Weights of a small transformer language model.
Size: width 576, MLP 2304 SwiGLU.
Each number is 50 + 15 x the weight over the matrix's rms, rounded and kept within 0 to 99. Layers, rows and columns count from 0.

# layer 2 attention value, 576x576, rms 0.122, rows 190-191, columns 288-359
58 52 53 57 44 50 63 63 58 65 49 59 42 39 69 52 70 73 55 25 38 76 52 62 79 47 24 53 16 18 86 24 33 50 24 61 74 80 48 49 59 78 39 54 39 40 19 28 70 40 24 40 13 38 47 64 63 40 85 33 88 79 44 40 65 44 21 49 74 57 51 51
30 35 57 72 44 67 44 52 59 21 52 35 45 26 71 56 51 46 65 43 63 29 61 27 31 63 47 40 23 85 37 49 67 50 62 68 24 43 57 46 34 64 33 43 23 64 15 19 36 51 65 75 86 19 39 40 12 58 31 40 48 53 30 45 27 57 41 59 65 24 50 60
# layer 2 attention output (transposed), 576x576, rms 0.36, rows 190-191, columns 288-359
41 49 49 30 67 67 97 48 20 38 49 25 62 48 63 23 45 22 39 79 39 10 70 62 56 78 82 54 55 50 52 50 62 60 44 83 25 36 26 78 63 06 59 33 50 51 61 69 31 35 46 91 50 97 53 63 58 74 32 71 42 37 46 83 47 45 43 51 49 45 28 44
63 37 52 49 13 26 30 36 59 51 44 70 39 44 63 39 73 22 38 56 66 60 29 50 44 35 36 29 60 40 60 24 58 61 54 41 38 55 59 33 67 42 69 57 41 74 51 67 73 41 51 46 41 59 19 33 36 76 39 15 42 12 43 50 65 64 26 53 53 37 63 39
# layer 2 attention query, 576x576, rms 0.151, rows 192-238, columns 288-359
52 48 33 39 60 47 52 57 83 40 37 74 44 45 81 55 36 60 55 61 40 49 64 47 78 36 67 33 66 47 34 48 82 64 51 54 36 62 68 37 42 45 48 35 47 59 41 54 28 30 33 77 60 54 52 46 69 55 40 55 48 50 59 77 51 41 39 57 31 35 46 73
70 35 55 57 59 45 61 44 41 67 48 53 45 84 38 35 64 45 48 46 52 54 61 24 38 34 59 57 59 54 59 47 19 48 28 62 57 67 63 41 33 59 42 60 75 35 53 60 51 61 60 33 69 38 30 43 35 79 58 63 66 46 46 27 42 52 50 51 50 40 15 27
60 45 37 41 34 49 39 54 57 38 43 39 55 27 82 70 60 47 52 69 24 48 32 45 65 51 66 33 58 42 59 49 71 63 41 58 58 51 62 39 33 54 55 24 52 51 32 49 38 50 50 90 68 55 62 51 65 68 36 32 53 49 51 80 43 33 33 54 19 45 50 43
53 49 47 57 36 36 44 52 41 75 46 52 51 63 57 41 47 41 56 33 49 39 58 56 27 53 51 62 71 44 53 70 42 46 44 66 44 57 62 57 45 55 53 49 46 61 54 58 45 60 36 34 49 42 36 47 60 50 61 58 50 45 43 30 43 59 48 46 47 36 33 63
40 39 64 54 45 77 51 62 56 50 71 55 44 66 38 26 53 47 44 35 50 55 56 73 19 64 24 40 31 44 74 63 37 50 44 27 37 31 35 44 60 50 51 49 60 70 54 44 64 45 46 47 51 64 63 42 34 60 68 46 55 42 57 39 62 67 67 44 75 46 25 52
64 38 37 25 36 46 73 62 75 52 42 55 64 51 70 62 50 41 47 70 39 54 40 43 53 49 43 50 59 53 69 52 58 55 52 33 46 67 58 59 60 69 67 41 42 48 60 47 52 42 58 84 58 54 58 32 57 63 47 53 64 39 58 56 56 40 57 65 61 46 55 52
45 48 37 46 41 40 43 49 37 53 36 52 48 47 68 39 62 64 50 61 32 59 70 29 54 36 62 65 80 67 42 43 48 63 35 82 32 64 68 31 56 59 55 50 82 31 66 49 38 36 54 65 56 53 40 52 33 48 56 40 41 72 51 45 37 63 33 40 41 33 58 43
56 56 51 42 64 53 46 39 49 48 65 55 36 78 32 56 73 65 52 50 75 47 63 61 12 35 42 52 48 22 60 64 34 44 46 55 46 56 76 51 68 53 36 45 60 45 26 45 71 54 55 21 34 55 35 58 28 57 38 68 45 32 40 50 39 37 61 37 70 48 47 52
43 42 81 53 45 52 44 31 45 71 47 47 42 30 61 32 44 38 39 67 40 36 83 49 62 43 27 67 45 58 54 77 62 43 46 53 07 42 67 54 59 71 53 69 54 49 27 46 37 44 63 58 50 36 37 76 68 62 50 33 72 60 61 53 41 72 60 57 09 59 46 58
64 37 50 71 56 27 64 40 57 43 34 35 54 48 73 44 62 58 43 79 42 24 43 30 68 61 71 32 42 37 45 51 79 63 40 79 46 62 57 46 52 58 39 82 70 71 58 55 46 57 25 88 50 53 43 53 47 57 27 65 71 38 56 75 46 84 61 79 51 55 45 60
29 54 42 46 49 67 39 57 58 38 57 58 64 53 35 45 59 20 31 35 21 67 42 34 75 69 41 49 50 55 58 49 68 49 69 61 40 63 31 48 71 67 58 55 51 63 33 23 44 42 64 49 43 99 42 63 48 70 62 44 61 72 56 25 46 61 27 50 66 49 44 57
48 56 32 50 18 61 49 35 84 49 51 42 43 49 53 53 54 74 56 56 60 40 27 20 81 35 43 53 48 51 34 41 67 66 59 35 50 33 32 58 36 70 78 74 35 37 45 48 50 50 53 22 79 82 67 59 56 65 43 61 44 75 49 37 45 56 37 69 41 68 99 57
38 40 61 56 65 63 83 70 33 64 62 56 54 62 57 50 41 61 51 19 64 48 65 41 34 60 90 67 68 60 64 70 44 58 57 48 27 34 47 68 39 31 47 52 36 63 40 42 57 45 47 34 62 55 23 41 34 53 62 68 30 57 52 59 42 40 73 21 54 35 48 57
63 57 59 47 79 54 52 28 57 47 56 36 43 35 45 48 66 83 73 61 55 34 47 41 71 50 52 62 51 69 78 47 49 45 50 61 63 36 81 33 40 28 82 05 43 50 49 48 55 48 54 47 38 59 51 27 42 47 81 77 17 37 54 36 53 48 43 33 58 74 16 33
47 45 67 64 39 71 52 46 53 27 46 49 48 51 41 52 46 61 45 52 56 28 34 68 57 58 20 38 56 59 68 70 97 59 45 58 21 60 54 57 36 50 49 40 14 63 54 58 63 61 52 69 45 41 39 46 56 63 41 43 39 84 46 47 51 45 22 56 50 47 42 49
64 66 43 42 58 55 22 59 51 44 64 53 58 73 44 69 56 58 59 44 56 58 38 57 57 46 34 69 58 62 35 52 57 40 50 67 64 50 52 36 27 42 60 36 56 62 56 30 65 49 56 46 42 63 37 48 40 42 41 71 51 58 48 54 45 63 62 43 52 45 48 59
52 79 54 23 48 50 49 46 79 64 59 65 54 34 63 59 33 56 47 52 64 64 74 65 73 58 54 52 49 56 22 53 56 24 36 50 52 48 54 51 38 60 40 44 56 37 62 73 64 37 71 48 48 83 86 17 23 36 52 25 73 84 48 23 40 44 67 87 74 93 58 31
09 42 36 57 64 46 59 69 67 52 33 59 60 49 54 38 66 68 51 60 79 66 55 63 25 32 27 34 94 52 61 47 54 87 49 61 61 40 20 51 27 59 66 35 56 42 71 50 56 61 67 48 46 25 60 45 42 68 40 62 57 74 61 52 36 52 26 55 73 50 45 49
57 56 65 40 64 55 39 75 54 35 81 53 59 69 51 34 80 45 34 52 76 33 65 29 29 53 47 40 39 53 44 44 57 51 55 57 61 23 64 52 52 41 27 30 61 55 74 58 69 54 55 56 75 61 45 34 32 57 85 53 31 45 57 64 51 61 56 47 53 65 49 41
74 44 36 38 55 45 61 54 67 45 58 46 60 50 43 51 66 65 67 57 47 33 69 40 25 63 97 74 38 54 78 31 43 62 35 58 49 47 34 36 47 46 73 58 63 38 61 53 52 25 54 45 41 53 75 52 47 77 29 52 45 49 33 50 31 79 78 59 48 73 43 41
28 31 59 50 39 67 72 53 73 59 49 71 48 35 41 48 68 50 44 63 62 43 43 57 50 53 62 20 63 38 11 32 60 44 47 62 51 48 76 66 70 45 67 20 54 68 76 65 73 37 10 55 67 57 57 48 73 66 44 48 31 43 55 86 53 54 31 43 45 60 31 40
65 62 50 49 30 48 40 38 19 62 67 44 32 58 27 46 24 69 56 26 49 53 38 66 33 52 57 24 54 29 36 52 60 52 42 59 38 46 37 44 46 37 67 67 42 73 25 52 51 49 16 56 49 27 33 51 46 63 55 47 71 42 41 47 63 49 44 41 58 62 53 62
52 53 55 61 79 56 82 50 60 60 57 50 40 57 58 59 52 52 60 27 57 67 65 63 60 50 37 38 56 42 74 66 36 34 56 50 61 43 65 53 64 47 49 59 41 32 76 46 39 63 54 43 60 32 33 58 37 52 57 51 44 41 22 41 64 55 42 38 35 33 52 72
50 71 60 32 46 66 50 87 40 31 26 43 56 87 43 31 51 52 51 71 29 39 56 51 56 57 55 31 45 53 66 57 46 39 64 51 53 48 52 40 46 64 69 46 15 50 52 44 51 69 65 67 65 38 20 32 39 48 48 52 20 53 63 42 42 38 50 46 60 39 54 43
30 44 67 53 57 72 73 33 34 62 44 52 34 63 33 44 28 46 37 46 54 51 37 76 51 40 43 58 54 59 64 79 48 58 32 39 38 55 60 38 51 65 38 51 69 16 36 78 63 70 56 50 38 82 37 76 62 59 34 48 67 40 46 66 24 49 48 42 61 61 42 54
54 48 66 55 42 74 53 63 61 32 69 39 56 52 45 46 64 52 54 41 23 54 63 42 35 52 56 49 89 67 45 57 62 44 56 29 47 55 41 47 28 34 37 53 38 52 55 48 53 43 62 43 53 41 60 46 53 44 83 45 73 31 48 47 33 61 52 36 77 65 48 46
59 73 28 47 34 62 59 41 44 54 57 52 42 55 57 91 57 28 55 75 61 63 52 53 36 55 61 43 52 37 59 49 48 39 41 36 61 57 46 59 23 73 46 57 45 53 52 57 26 50 51 31 59 45 63 41 26 61 41 46 55 46 53 70 25 58 53 53 32 57 57 08
62 46 76 40 35 39 55 55 29 55 51 58 34 46 72 44 41 35 38 35 50 35 51 38 73 46 66 42 28 43 47 39 41 45 31 30 32 71 34 53 58 87 45 40 52 49 51 64 37 32 44 81 56 48 28 53 43 40 21 40 59 54 73 26 67 54 59 62 61 57 50 45
33 67 52 56 66 43 48 38 57 35 54 41 53 72 27 62 37 65 66 54 65 65 40 47 55 52 72 59 44 47 41 58 54 52 44 46 37 32 48 40 37 53 45 61 46 37 39 34 64 33 29 47 27 43 51 38 21 51 49 53 39 47 47 59 68 37 63 48 74 38 45 63
71 51 75 59 41 70 56 57 34 39 58 42 48 59 93 60 52 43 71 46 33 38 83 86 40 48 89 56 71 46 33 16 43 38 42 33 58 61 61 45 14 59 35 53 68 46 20 43 51 52 68 54 58 62 39 60 40 59 54 51 55 56 59 21 56 47 32 57 65 63 54 56
52 37 22 64 54 49 32 65 64 51 55 22 47 39 70 57 45 48 34 51 48 54 39 50 78 42 58 52 52 40 47 76 51 51 28 59 51 37 61 39 52 39 45 66 41 52 25 71 47 27 44 64 32 64 29 25 50 64 41 68 53 91 49 58 51 37 43 44 68 17 06 70
47 71 62 28 40 51 44 71 57 27 49 32 61 44 51 64 43 49 90 31 71 36 72 55 39 21 33 53 31 33 43 59 49 44 53 80 72 58 53 45 55 75 45 41 41 40 42 49 17 24 55 68 70 12 48 55 33 47 38 61 71 61 47 40 60 59 53 38 55 35 74 60
39 40 50 62 58 24 41 69 72 51 50 51 54 35 40 59 24 34 38 67 56 61 40 40 62 69 51 55 93 66 35 45 67 39 56 71 49 70 38 44 48 45 53 51 67 56 57 64 38 68 68 67 49 57 44 42 78 58 60 43 50 17 58 60 45 40 56 31 43 40 55 63
43 51 31 37 49 61 82 58 46 35 52 80 53 31 42 55 67 56 41 49 34 58 34 49 61 44 54 21 42 55 64 61 52 42 52 60 44 47 56 50 43 15 54 36 57 59 81 83 57 53 53 35 66 42 36 86 41 66 49 17 36 56 80 31 51 28 61 26 64 34 23 44
49 62 79 77 65 47 42 34 64 50 66 56 36 43 60 54 56 44 41 60 54 49 50 53 26 61 77 40 51 64 44 39 54 42 43 46 49 51 72 33 21 59 50 30 58 51 35 40 40 51 29 22 44 57 48 63 48 64 63 35 57 49 27 35 29 54 74 36 29 62 54 60
32 33 61 73 63 59 48 60 41 37 57 59 39 44 59 51 52 67 45 28 57 59 49 81 51 53 60 73 30 49 51 47 41 46 65 60 64 37 60 26 45 38 82 76 81 51 53 60 45 51 46 24 75 38 53 59 68 56 59 53 65 47 54 55 62 57 60 41 44 44 52 44
58 62 25 36 46 27 68 40 47 65 46 18 54 58 59 47 29 41 65 35 73 53 21 29 59 41 21 51 83 41 49 51 58 38 58 46 49 53 36 60 53 42 54 76 59 42 46 59 44 61 92 47 39 33 52 36 37 45 44 46 48 34 70 74 59 31 58 55 32 53 39 49
72 64 62 54 36 51 60 60 46 45 53 32 56 45 31 65 58 36 35 45 67 64 76 27 26 37 99 60 27 53 51 42 45 13 26 27 49 41 25 48 48 62 67 42 58 44 53 64 59 61 75 25 25 19 46 39 60 71 49 18 19 55 34 40 17 52 30 45 22 54 36 35
31 57 46 59 46 48 43 53 76 50 53 46 46 71 42 66 59 15 74 41 52 32 71 45 48 83 10 40 65 16 41 24 62 34 53 59 61 62 32 52 17 65 68 42 63 64 33 87 65 66 41 37 73 56 67 78 57 54 37 82 45 36 37 42 41 54 66 56 67 46 66 82
73 49 47 60 56 58 49 75 53 58 43 52 55 61 29 56 56 66 66 57 80 23 23 63 34 36 31 51 63 25 44 64 58 80 48 57 47 66 37 38 64 45 28 83 33 30 53 62 53 57 41 55 30 39 21 69 52 62 44 25 61 53 51 34 64 65 71 36 46 79 40 48
16 50 72 44 38 42 34 75 29 40 53 41 62 32 41 49 48 38 48 38 49 44 33 58 78 84 66 41 44 65 36 27 47 40 45 36 71 63 76 55 34 71 57 45 61 22 29 42 48 47 38 28 30 35 65 39 65 38 67 30 64 66 59 49 49 31 97 48 42 50 58 54
36 54 47 25 37 25 43 91 65 86 55 36 27 36 49 57 50 40 55 42 66 34 56 66 58 65 87 49 47 35 71 28 23 38 43 26 62 51 72 46 59 54 36 39 31 37 45 39 62 58 58 72 40 48 53 47 58 63 57 77 81 67 68 13 37 58 56 66 31 25 66 60
56 64 33 48 41 45 56 57 33 56 58 25 48 57 69 44 68 25 60 54 54 49 38 37 67 40 71 51 33 53 28 53 69 72 25 34 58 61 70 57 70 42 77 45 40 43 73 34 63 35 43 55 44 21 71 58 58 42 55 65 30 61 31 44 78 18 41 41 66 47 62 50
53 57 28 47 54 47 42 61 41 55 51 43 54 39 47 53 46 79 50 45 65 52 16 42 27 67 68 54 46 37 65 31 44 35 58 75 70 29 45 27 67 42 47 50 60 33 25 72 41 25 51 50 33 54 35 50 41 34 57 38 59 54 25 37 55 48 25 46 31 62 58 27
68 56 77 36 33 75 50 53 30 47 44 52 42 39 81 49 65 34 57 48 59 56 77 60 50 00 29 61 27 54 51 57 48 35 42 64 43 51 25 40 40 46 60 57 27 54 49 67 32 66 54 54 40 72 67 44 64 52 74 36 56 70 52 56 64 71 27 47 51 33 52 41
62 67 69 68 46 60 53 59 75 65 64 43 46 27 34 22 48 33 63 50 44 47 40 56 62 31 64 44 73 47 49 27 50 76 43 48 17 61 61 52 64 67 63 76 36 57 52 45 35 46 58 66 43 65 27 40 22 65 52 41 42 55 46 58 35 58 60 25 49 51 61 64
46 55 55 31 40 41 67 82 82 58 24 30 37 40 56 53 61 45 48 50 47 48 51 70 68 44 97 59 64 47 38 65 39 69 68 69 43 50 52 31 32 81 60 40 29 59 47 65 86 62 54 40 48 46 54 65 48 59 71 24 58 68 70 41 76 62 53 50 37 97 20 53
# layer 2 attention key, 576x576, rms 0.156, rows 192-237, columns 288-359
57 64 68 61 36 67 50 41 84 11 61 62 49 64 60 60 32 50 44 43 36 28 74 36 23 55 59 23 61 73 36 66 57 94 77 18 47 76 30 26 58 42 67 40 69 62 69 64 34 37 39 57 25 38 23 75 64 66 47 52 68 25 46 70 48 44 58 52 27 38 39 44
53 50 53 42 48 49 72 55 65 31 53 54 76 60 42 52 32 50 33 80 14 38 56 28 34 42 25 28 40 72 34 74 61 71 65 41 46 38 30 40 49 37 47 42 42 40 55 48 42 63 72 91 65 66 66 59 63 41 37 49 31 53 55 69 50 49 56 59 68 42 63 39
57 51 60 70 33 11 32 40 62 33 38 48 29 44 35 48 85 34 36 58 46 37 65 55 58 58 60 48 46 59 70 64 46 53 73 38 51 64 42 65 47 41 50 38 54 70 46 52 45 25 50 65 56 59 41 71 51 61 47 65 62 62 59 45 41 45 62 65 54 75 54 45
10 30 62 48 57 57 39 46 54 73 53 55 51 64 59 37 56 64 46 57 59 58 46 35 86 65 33 38 59 47 52 37 56 39 72 28 28 32 39 50 59 28 38 34 46 60 26 48 36 37 39 47 51 52 57 56 49 53 49 58 29 40 47 50 41 59 49 57 47 66 35 55
51 37 53 48 60 33 61 22 38 65 59 45 87 55 38 33 55 69 29 57 75 58 55 34 41 35 45 63 57 51 63 74 62 40 57 63 53 08 58 51 66 57 45 37 56 56 42 73 75 46 66 51 52 40 51 45 58 40 34 35 40 56 43 36 39 63 61 52 44 55 54 43
55 47 57 77 36 62 35 63 35 37 42 38 39 53 54 49 61 46 37 36 50 51 66 57 53 54 29 38 37 46 51 58 79 73 67 49 80 43 33 32 73 45 63 54 59 48 59 60 42 23 52 36 13 31 59 50 59 52 48 67 44 48 67 30 23 30 76 51 52 52 44 60
26 53 61 33 55 34 80 77 35 40 31 48 55 38 79 39 45 53 58 36 56 45 54 26 34 73 27 66 54 70 51 58 65 43 40 29 38 30 56 49 54 39 47 42 49 71 69 58 65 56 34 65 58 46 29 46 39 66 52 48 70 61 62 36 41 81 67 49 67 33 54 29
62 51 45 31 51 46 62 55 43 65 62 46 41 46 34 65 54 45 30 42 64 64 58 38 65 48 37 43 73 40 34 67 43 44 58 55 63 62 30 33 65 49 65 44 30 36 49 34 51 39 46 47 52 37 72 65 54 60 68 44 24 39 46 67 41 47 36 57 77 63 38 54
57 48 64 42 52 64 40 61 48 37 47 48 47 50 63 31 33 68 25 51 41 61 47 50 26 57 38 94 43 41 68 50 60 64 50 70 45 66 64 77 52 37 48 36 57 41 37 45 51 52 42 63 41 47 71 44 73 36 67 66 62 39 53 28 30 69 47 44 68 48 37 15
38 68 43 28 55 78 43 49 26 58 49 49 36 15 56 56 56 53 40 63 53 41 56 65 51 54 53 71 43 63 65 48 50 45 49 74 52 73 55 72 16 60 53 54 63 26 47 66 28 55 55 49 54 40 84 53 42 56 48 45 35 60 55 41 38 41 40 65 20 77 59 43
47 50 63 63 34 43 73 51 54 46 25 39 61 63 40 38 38 44 42 35 26 32 58 33 33 70 40 30 54 33 44 68 42 55 52 40 45 40 36 72 47 41 47 64 50 69 76 56 70 35 61 83 44 42 60 51 59 49 51 39 55 43 69 36 39 53 44 49 25 60 28 60
55 59 54 30 64 70 70 77 62 57 55 68 50 87 49 52 39 29 40 57 31 37 67 71 67 51 76 34 81 33 85 59 71 68 54 51 39 53 36 99 59 44 64 10 36 54 43 56 44 78 83 36 43 64 43 40 54 74 53 35 75 45 62 56 40 80 56 69 56 47 50 43
44 49 42 65 36 61 38 66 51 20 50 53 35 61 36 46 25 68 46 56 25 42 37 50 42 66 51 76 54 62 47 46 29 50 33 52 43 55 45 69 31 60 47 60 44 22 55 84 31 56 27 40 53 44 50 48 46 70 54 29 65 43 39 43 18 47 51 56 23 73 73 57
35 42 45 57 26 53 57 63 48 20 46 47 50 43 72 65 78 63 65 54 87 21 38 51 62 48 64 18 35 76 38 68 32 67 47 42 39 68 48 32 48 51 53 60 52 62 52 38 49 36 26 20 31 74 41 50 33 51 59 45 67 47 39 00 45 34 27 56 09 57 81 51
41 28 39 58 39 52 52 47 39 61 57 61 22 30 54 39 40 48 71 58 71 45 24 43 65 55 61 57 32 58 65 49 49 41 51 49 60 58 45 68 59 39 27 52 31 26 56 54 67 38 67 49 71 48 61 45 53 43 47 60 45 34 46 60 64 43 35 55 45 64 56 76
51 51 69 60 49 68 42 29 38 62 73 62 60 26 68 60 45 61 55 69 50 53 61 50 20 74 39 27 35 27 61 33 64 29 38 31 51 34 46 49 56 60 57 77 39 39 65 70 46 84 61 88 76 57 72 45 68 79 36 47 32 43 70 90 59 71 32 50 42 43 52 47
23 45 37 38 44 76 58 37 52 31 80 66 70 65 50 42 69 55 44 70 78 30 65 45 23 66 50 55 40 32 67 68 55 72 60 87 20 65 56 98 56 44 48 52 25 41 87 45 44 39 32 70 48 27 52 46 40 53 58 45 47 30 56 23 46 55 24 47 45 65 33 26
64 36 54 49 36 46 38 43 31 09 56 43 44 72 53 44 44 47 33 66 21 77 34 45 27 49 59 41 41 45 47 47 65 45 52 29 61 47 42 16 45 38 55 40 61 61 54 50 39 16 31 43 54 47 62 40 35 20 58 60 38 54 64 56 16 39 83 41 53 61 55 45
31 61 34 16 51 30 81 59 38 58 59 44 60 30 51 47 18 46 35 53 17 81 58 57 32 48 41 52 35 52 50 69 51 29 48 69 40 47 64 38 64 39 36 35 43 61 32 39 37 27 65 46 39 49 40 65 62 44 50 27 63 64 45 48 61 59 57 54 86 51 28 90
26 46 57 33 34 49 39 57 60 28 55 43 61 51 64 60 60 56 64 52 66 66 39 51 63 55 49 25 53 47 32 57 06 36 49 46 40 41 31 28 56 55 53 67 68 70 18 56 22 34 37 46 85 60 30 37 40 52 54 56 57 57 48 39 39 60 66 50 63 62 35 59
45 47 49 48 53 41 16 71 40 68 61 67 72 50 61 58 15 35 70 42 51 51 09 40 62 71 68 98 34 67 21 76 46 13 33 63 65 42 62 68 42 43 88 62 66 80 37 37 51 47 49 28 42 82 30 41 31 66 56 45 53 39 72 34 88 64 36 42 88 33 58 43
35 41 74 44 39 39 73 49 52 51 39 50 62 47 53 21 65 30 55 40 87 42 49 35 25 78 31 39 67 48 52 35 70 76 37 48 51 44 37 89 56 35 49 51 61 61 64 43 54 55 45 48 63 84 69 44 52 30 36 50 76 38 48 72 54 28 54 83 48 57 41 43
47 28 44 68 49 66 40 50 30 64 45 37 37 33 22 60 30 31 45 36 44 40 31 38 47 51 54 62 08 76 32 53 46 59 38 33 17 48 57 59 57 56 34 39 57 43 50 66 47 43 57 22 64 37 74 52 57 70 55 41 52 24 56 41 44 64 64 43 89 65 79 69
58 13 41 55 38 43 40 56 57 31 63 31 24 48 67 45 28 56 27 50 65 61 59 21 36 41 56 51 36 52 47 16 28 54 45 34 51 29 48 99 45 71 31 49 51 34 42 71 52 35 03 51 60 54 50 31 26 70 68 79 35 59 81 58 77 57 39 52 49 82 26 65
29 56 36 89 30 51 68 56 54 55 46 28 47 57 56 44 57 29 65 39 59 31 42 54 49 30 60 67 36 67 36 28 59 35 51 36 50 34 60 30 46 32 56 66 67 57 16 53 26 43 41 48 43 51 58 55 43 54 79 56 63 45 62 43 63 37 30 44 22 71 45 46
47 49 60 45 57 54 54 54 74 38 53 60 50 57 50 76 78 69 66 46 62 63 44 47 49 37 50 16 43 51 57 39 76 59 60 57 63 27 46 50 48 63 30 41 48 43 66 56 50 78 35 38 42 39 55 27 64 43 52 28 37 67 27 39 69 43 51 51 58 57 71 42
34 54 54 37 44 65 50 34 33 66 40 48 49 46 47 36 76 55 39 54 31 27 68 54 35 62 44 58 56 13 48 70 53 61 35 36 28 59 37 44 69 31 38 58 69 49 34 64 43 45 35 88 57 56 27 50 66 73 51 53 47 55 57 30 58 49 44 50 64 46 44 51
48 07 55 72 37 42 48 44 47 16 44 60 32 45 59 62 88 46 62 60 67 66 37 73 47 45 46 34 69 47 87 39 50 63 33 57 50 48 50 59 52 45 83 49 61 49 69 65 70 56 46 39 57 59 74 46 46 74 49 45 48 49 35 44 54 73 64 35 85 74 43 46
47 45 47 59 32 43 64 58 71 59 62 41 48 61 33 44 46 43 55 48 55 39 75 43 61 36 47 38 35 48 77 60 57 49 48 38 27 73 42 53 63 38 57 20 51 29 41 48 31 58 73 67 69 44 39 47 46 49 43 47 63 33 48 42 64 62 48 64 48 72 46 38
44 57 37 66 64 51 62 71 53 55 38 83 60 48 43 41 62 56 44 45 51 54 32 44 64 42 42 66 46 69 97 39 66 88 67 68 40 52 25 49 49 21 35 48 46 47 59 74 69 27 22 72 48 35 54 52 58 14 41 41 45 09 33 07 48 60 54 43 65 60 46 69
45 65 43 73 15 57 39 51 38 52 41 53 27 52 63 39 68 48 62 31 44 54 46 64 44 40 27 55 50 37 82 63 59 54 66 44 62 60 50 45 48 37 37 35 55 31 65 62 56 54 45 25 33 49 62 66 99 39 70 71 65 42 43 35 48 52 38 21 52 64 70 78
60 36 65 55 41 53 38 27 60 08 61 68 36 77 40 43 68 51 55 76 29 46 53 46 51 71 33 37 32 34 71 57 51 48 73 48 37 45 81 65 33 41 67 53 50 33 68 47 50 59 53 38 38 39 52 26 56 74 25 72 38 44 37 72 54 48 47 54 63 66 52 66
25 34 32 56 49 79 44 38 56 69 51 49 59 46 38 68 32 33 58 68 37 56 57 50 30 56 50 56 50 67 35 58 42 51 44 51 29 38 82 48 65 57 15 32 77 41 60 38 35 14 43 33 53 40 66 39 40 35 48 49 49 65 47 35 31 72 78 55 47 70 61 28
71 45 88 24 35 46 79 22 70 51 70 46 71 46 67 45 19 58 46 53 60 39 44 47 39 51 34 40 52 70 55 35 56 57 52 55 72 99 62 51 51 41 45 45 17 51 51 45 41 46 51 49 41 61 47 43 60 33 26 59 57 47 42 67 51 57 64 55 68 33 44 59
89 46 26 36 64 47 36 56 52 56 47 52 70 60 61 59 38 69 23 47 32 42 60 65 40 44 31 45 80 27 47 57 36 47 43 37 58 50 23 58 38 46 58 48 46 53 56 62 47 41 68 67 37 55 51 59 64 74 41 34 68 40 38 61 32 37 39 33 36 83 38 54
66 46 52 55 63 81 21 20 60 17 44 60 67 62 41 15 31 32 54 40 63 38 30 27 38 33 58 41 47 63 59 27 63 60 66 71 56 62 24 52 57 56 68 54 44 67 35 69 61 43 63 40 26 49 68 46 52 27 65 58 52 48 56 38 50 48 48 40 46 66 67 44
11 54 65 32 60 42 59 46 51 66 55 46 46 48 39 64 63 67 54 48 51 63 35 70 42 39 46 53 62 55 30 66 36 60 43 35 57 62 36 48 49 70 31 33 42 53 61 31 43 41 39 42 62 40 38 57 43 59 53 27 66 54 56 59 27 57 62 43 60 24 71 41
57 79 46 37 21 62 61 73 59 55 41 55 29 20 54 48 32 77 41 44 51 24 55 43 59 67 42 55 65 53 32 65 65 46 55 44 58 23 34 62 47 38 19 35 56 57 52 44 48 41 50 54 45 54 46 47 58 35 45 64 65 71 80 38 45 40 67 54 49 44 36 44
72 43 43 41 51 74 23 82 61 58 62 35 42 52 67 75 55 61 46 52 43 43 60 55 33 53 47 34 00 71 34 49 56 13 56 69 45 67 57 77 45 14 52 35 46 33 14 10 45 37 43 36 48 47 33 70 34 75 38 28 59 78 44 42 48 51 48 61 51 70 34 56
46 60 49 60 53 51 53 41 60 66 41 79 63 75 55 35 45 57 36 18 52 64 34 86 39 52 52 30 60 32 51 51 44 62 85 65 46 66 60 74 21 46 47 15 50 89 57 47 47 20 46 39 40 44 79 31 83 59 70 63 32 50 50 31 42 38 71 79 78 64 48 57
60 40 70 66 48 28 77 83 30 66 49 39 25 71 54 33 57 63 52 55 54 46 60 75 66 30 48 55 28 45 53 38 37 37 44 51 25 71 58 57 43 40 71 48 58 53 75 49 59 64 63 47 57 32 46 38 62 46 38 07 65 33 68 63 58 48 31 28 53 32 53 38
44 56 34 60 73 49 57 64 46 55 46 59 56 68 69 49 06 60 55 61 72 43 39 62 27 99 59 49 80 29 68 59 90 52 67 70 57 53 51 54 41 51 50 64 45 56 21 39 28 63 06 57 58 60 71 27 47 72 46 43 42 61 19 64 44 58 72 54 30 51 40 50
36 43 61 26 78 60 36 61 30 41 43 57 67 39 40 44 46 70 45 49 57 80 45 50 60 91 53 63 68 33 48 77 32 49 33 40 55 19 50 52 16 45 44 60 48 65 43 10 36 56 64 50 29 47 50 44 76 51 63 44 39 29 55 72 48 61 50 25 40 46 57 50
48 65 83 51 37 62 45 35 28 59 44 66 58 81 46 56 45 55 44 30 32 35 80 34 54 56 25 46 68 73 38 85 52 54 61 49 57 47 46 56 70 46 02 54 50 52 55 00 56 39 43 30 25 47 67 17 44 28 57 58 45 49 54 75 51 57 63 49 28 53 45 44
63 33 71 82 56 31 30 62 13 32 70 55 38 43 86 49 42 50 48 53 46 47 69 27 27 28 78 28 69 50 39 70 56 52 31 60 74 46 49 32 45 76 57 41 69 33 61 55 52 46 29 59 42 27 53 70 42 73 30 70 27 69 51 42 42 64 60 57 61 45 38 68
54 30 40 42 39 29 51 73 27 32 57 72 35 65 61 58 72 74 77 63 56 45 43 59 44 70 74 57 55 62 40 65 54 71 52 55 76 33 40 59 32 24 27 45 34 48 29 48 64 46 25 52 62 50 51 75 44 60 76 45 28 71 53 62 52 54 00 51 52 43 55 61